Weights of a small GPT-style language model, trained from scratch on English Wikipedia: 16 layers, MLP 256 SwiGLU.
Each number is 128 + 32 x the weight over the matrix's rms, rounded and kept within 0 to 255. Layers, rows and columns count from 0. Numbers have three digits each.

# layer 11 MLP down, 64x256, rms 0.184, rows 22-63, columns 128-255
159196122093153078116110181136078209119156150161162126136109156090142175142095164132196132077140089129160141144119113137112107201161139101153171125133101138128117080117091122153135131120112106152145110123151124117124065104190116124150181156112063131147143159121106106158152119184161092177126166079187125144153125137173108078142150113106142127115147149167166140204137096156069098191173
137179110087050107085098146102141136110103156091164097123125138123132129123132105126111146111095071154149163140135140107109131096124112090184151166147139160120124151096082098145151102096112118081111154131128090156146057086116118140061115146109130168130104161180100132128135089141166107097165150142186172102144118138106105116130154072114121182125096101103153135114100043095122093115093
124115163107144168118108126123144098170110164111131200100132133105118187103111165078175101147110055095119138166093162149132119119170121129085092106116199109116111142158167152087159110064119117157120105130180136134156119125179161161166087102165151120179171109083169114066152196121088137118150162179129089099160120162166114091107154177114122105113156128113098145191116132142138138146134
158124154125128130184158087168144145096125089083133157109115068170110116112158115167163167147162159067134184147153084117163122124132128107140112136082162090095163113107110138107134141125104098114090147127105124096185144149141092126095146129128097183161124119058132064084100085177098126186087162133136138147097119114059122100049103136158139083073182146204146138155164126189154109106111
099147119132091113107091141212121108093112177087125152163150124120105097098163111144115129124112137151195122120112057097121117153101162140141127099140129157163135117121115125178106113115064126111163135127129099096113182102134107107151124144089154130103178095121150131119098121088142177105137173083108101099079168126166136103089035116167131090120077134162130190111113189131099090103166
117173109119074119096125072093133182091189163084141149157099142117090129107102087159137079123141080065129172131105152164120117146092113103121183084110150157077185122113183121143143150171066172142108159149095116108128159174124074150099164118131137147117195182122121145117154064114167115132116116100159196106084151125132093067105153106110104099137111187122179136128146116120147144138183
084175122129080105117168181139128158131122136055113132222150110136185093153128085066127078092170074113130061126164175114106109203128130165145131125195060161157131139162094067206047095194119096087116182128115153148097201162190144166127111097150116153165161144112096161099113103064176089089105163133141000218062098176087123136068112143148161126135140013064109101071171135117170137140130
158107137125104149113144142162078102193163149105141121143157118127091106138124121100179104133121176194146153166196118191078122131045120080141155117153165148133117121168130102109087107071177150130116182085173199098143132168103113157090098114132140130131134126063128101133102115129099163150125115124131137138138173128143116168114122139134141087151095123155112175076123198108162098097094
098077145088155175075124187116108132136165098056131129136141144117084076128078148108155135153126113110139120107085126108131106148137107141138142095105142073075128114098108100100135083120125163193059079148162082131056151097159115133136143121141121133128093115105158144099177153158094084153100171143123126144127144091121145157097090080115157079086149199172167110134150109126088095055166
096119047152128119154143125130102185138182180129134137184123096101123110135168172189177110099128176073074114093116127150146145126085118200112105159114129161179169109137128113140117159097085074154112121160137170098107118125247074188139090148166139090179091102130128037147114147129117081101078114131105134160133146123105127126117100115062130149149137156129160073132136114138127133151110
080113177122177172112054126182109114119147055141068085114184133131168136100088054090156118118180084132092122113115158132174086120100099119125149124138167092166134136190163083104134160136145138098095157106127165163118154110174103169117085075128127156104107111156103164140126138142097170128171162140122144136164129114132114112155140109118120141104159124182189133091155163133084131092120
114186119163087127193165114105125091175177144168165154094098047167153136122125116134032116118148158141149154086133103139092109080120172122104145125106122054097096108114130104117095144132082112135158091117154137099122124124159129180102139157162170108172141152129148136154159097121115135094156106081092132139128158176079171129085138149111100136153078164141113119130128123134119105132088
093109135128156155171149106156172131070183138130104119106145122108134178148110132136084099172128135166156118142126147154165159097155147117161175066132126119019149135108153154197078108109099202161151144116107180126123157079131115113117128190122092146144082154140109118102098090096106066147105127113162143135111157148141150067155128190152107152202094095113073071107141077060086124107163
130098117146146126149145087122082090148147162100146144152098083084096104094117097153167100128151204191125121131146164145108105117152137179167123109139096150132105140118122150102084075147176161077078090145102157129132101129146102162125108170116125134101141170146090149114099085158110101152105165124119126149150109196102107098128099134116114142101126136121130099147173168131103108096122
126148077088104099141115178117122135167140106133151083083096190121164176077128125113135143108109136165148113050124150110085118112105179106118090172189169126143160185073126103133126163166096138170115072097120086057131116135118122128129107129156056116156136149121172145123176121083153058136115151074128183183145121100179137129079133122150121170157112117073108141117152153170106107128178
107100134137143147087128186076123047097108109125118098144097167159136113125150161111131160153192137125190101107119091158192134155085095126147103110130194139073175132195171170167097105016139139129120134174101114170137064131152123163112157073096181143104040157118088112098180181137121135050102095114114123128142074155084134159099125131173130145130117116149112109148107109113108140144200
065147040080124116147125100124075086136206123160143142086054147068181103089130141175039129130046173136111075177153100092076197068080145116192181191140073054101081162183174069143121081101137110177159101113111114161138082166138084092104221197090134195129110216171191132191098156213127154110120021146138103127087105141202125136121136095102159177103072132149143123146160134093165056127104
139115172148116112121131150116100112157093103084092195170155098086148082154082138128123141133105134103166176105102139096117159183107167143185141157132137145163121117109120183153115148112117124147129147084139066107189132132150119132113120161161136095164114087129112139139098160138117125164194151051085160110119167107144077163150147102181152124171154121149152159118078150117074091143139
151141119129100191141164114104073130105136147208169156137082187148062104157161103149131145078161085118113151154120117101168086124146086097138104138139200133148155071146141151135123147118118078106090091113140115151087139114143148096216148137110059088092107079084195170104159177131094118126091108096123065126074111178166049107159143158099131096175118177169122098128149080155128136191094
127093124128115104142109113096160081087163090161079124168087133137092136132172119141160124170108094134163101085064179141172135115134150222086157151131114125130145120113118137063140123106137194148164126148107134086139146074091122108188074114044104161143177080159139142107135147120096122104133149191070134186083085119138138100150192144090129145115117096104174098113172136056102089109195
128104173115132066188137167130151123085118079067160066101140180106133185095102139133134075127175116152160114132108111157149091137142140156122094113064175148164104076111111164130111153123180142156139125130072103190079133194135091136111118102128107151104112135071102160133123194166075173140162102141088124148102100159076109129098062111107090144088116125104094097090111155141143138080107
172168148137095109146106094131201166155170143160101119094139117141144148111138123155107201048132122114113088098087162089073115181151099075185130109116106118102112111228124094164134128053149107133147089145117116095159112098055171156212105112114104133116164150115156119083117133125190175133143096146126162139141146182190112099136069126134161135177156128145186112099089153175135132160165
118078123217181160159103158032130103149160077110243022124136149071138102162149161172134127155095025112164200115126115051138105084106114161172136141146129095145145180110113100130091194135204121154179131092181130198166145125104142226130111123135189107122124030070124156184142079064153182042140080108090145173217175127160122183118115128090072073129137108105206135155111128106110123145145
087157135165110105164102113141140135109166136106064053159130157128120128113190112055135147165139131152148129132140163093160166125170142132117122149150186127130131107110140095148117054032130076149098126186107151095131155148129165100138177124058081065160143060132146129121103136120126132133141108113124129114151160138107130133105082113204054091112137130153133144139124121175162128115125
115143114109135233161072103215102144072173134133082120061114127110114087097142130062120161145150126097084145122136094150140141139148152122139155162067124073118160105106092159129096149121161144186079146151099193200088085129145094161094115120150120133113126142142164144187154088124065129143111138094116159161113161144216135092118130131092141142154118111124101167073132114097146131160116
134100146120112178076112083109149147103148111145081136112136120146120133194157123107088165147155180199159151173162099107107141163139193125142033170093110143123157124140131148164158125105117070100148145145092142162143103226139162117114135120104056174106188160116099096161103097101088119135177148054133148135107123062141096044115074170147066092067153117129128103104109124167188161100063
133124162128142117144173162092061127085097184130109131116212152108122116187199097106098104125107155111207177160134099116183095110140091112151137163146105159173124089118102068148134109105065126139100135165128119143092100140170096112144123180092133119135152100050208154183201117177090163040110128108123170173139115194062102158128121141116102213120144115137092095109111162102152125068149
136124104116144160162146119154158143160155118143137102127144148154118127088180106137151079137120137085097079071099146109098126099124148177144163158050123129154157124165129220111094152176099107125166108119109195187134167144158111099134091161151133143102156124134127133166165139132130167175128098104153112128079086065131174139210167200105092210136158122174135114181127087093124129165134
122086150173133077130210137171155186148071127181086138097131130147154076165146140115099145173136101144157184112135177134182152094106127075143126158117106134070112170183125116132155141137134154150111179173098063098132112149108079058164118120120174141133153114131058086164141095141161104142138115139153118128131170100160138081133168150161107110187134121098139085094075087126108138128149
156147107126113088145106115090143102074070209073075111110097168174092152114144121156127166112148137118125107163180155129138084154065143114097155142110098126104171102141173168125120172168140124101151117111106097163127090109088140136114145106143078060133129160095049133106099106151099185161174136080056143115123109086099150171154174086114134125195112116116146134103158117114116097174175
114142153151161140121134143129108099166129061136139138184109132097154103061132147119183166163119099150087149147125067133088065168072105126103114108067129167124098084156130075116145131099153122151151149175156138107057109065085123084092149081204119213141120148140128093144158151110160128136113110192105104159084103121137142111112132183092155119175083187178146164141178170134128122171111
079149090148133113076138102116118118133100088148121175129133172091185146095078083082153191172204150115153091156122162148143078205138133106207156176095144100188176139158097151081114145146170160091147129101142181129104182083159141129103137130189135124123106080135142125126136111152107147146139155138128161144143171078149141116118121152210124136119122156159106102083148159119133071049110
096147176129069150114110095120102190189129124117115150142129082111153094145142130102118149119107093099112152165164105141119141109080149134155122079136128100108087131179136115126152094130087130117150076182149145156110130135077157106125151095097147151100100145093118188109134144141100129094157096171069151134107104180119203121125183198143135183079110101142125091142086104135134160091071
076104139168114116118101105149126142138109113119070151117091136128169114128118139200112131114160161171125139103084124168141071118160192099126122069101133118212133140083117071144096127133142095105105200142133077117051166118158139110166071181162139166149114118150101150163138128087121141150118163110149164128094163096164128143133149095117106144121118130153087123114078164141143152064085
117085135131140090157150095091097155063165122156143157093143086157145170123171123154167063131117133129105148166092167167214177105095143097123168175137108107100082112115135107117074148105140093120135113027109141139122118117091118167145127108124127154161115145068122150140113099089151122095125076146149134135131191126161101123140137085181176089119176127097202098103113089161170114143167
097152090145179116159129130129139117164128148142141100120159129164145194117145150171141155138142152135108121127137107167106136147059185133109128137165087143116154141094149110118074134154091166085144133159171091083129165155070182105148112131104129124157157120144125148095141095121130110106053127146138036153150142127122147129126154114117147110164153139169085130101126099090110121118140
132030173117108135166127089166147108099119111104172136080127078201138105082186070174109207130153151188195172128143129113125130148125164141113133120090117088144095145135067162145093072136111148163127148150146125174131110092096122152116160168103150139086139178151103102153100174090150117119139092083123138148084136120071164110137059099138120134173118190078148103190168112123115106197102
182172116131110110115123108153144066130118139139139106132104128100128098106161087133144064094165092107096135135168096086125182128119181167172097153165123090109084147170111119132100096101121145156192076082168094186129092158123112151170168187117110096097164066118154141116147114158138136096059141144124091140176091174166145183220115104088116083171125105148085165100154134146044080067097
145126190094173145136192116177104150136137098114125103117171138153108082141154139116141119068118123082167142111146131130160077128109176179071144097096148100096126085160107071102097119103100135107110118181116109151112117149131144126145127107133163130141084103166107167152094109175091123128111131156060113092117144167160102135101114136191227154128133154144127086119123101134108076124068
085150125115129175139151115153181109162151157067104074082173122088137133126093166208179165090161130156164105083162171086161124107138086179161183100118147053159108167089135100139139165139069111113139152125054098098140182134142087126120185132161090076185078101152094128117088156129112117157095127146141151091133163120117199121123132142153118131099061181116163080119138137101084108129150
097115162169118124172132191166137135104077157125184110095108041175114143165161173110108130194132160066174084072146140102186116118112101104100140161144075160173134131130193144104147068122110163076107186091108134049116112102152077106108129107039078108149101110122098120118052150144180090168097126116148141139119105118114167098120153106093144050118124130105067092154066185171156127128138
079138126165101113099134115144151137116166100160112120149122170086140146117088113082128082163130108112173131141102131122150107066133134094143092159157104127132132149137092139100132092107135149075131102164173130110136143098136075153156125122104107073221136149134061123122191139119124171109156172141126155111114122125157123143146118134174122115134149123129159180125133140086088125092112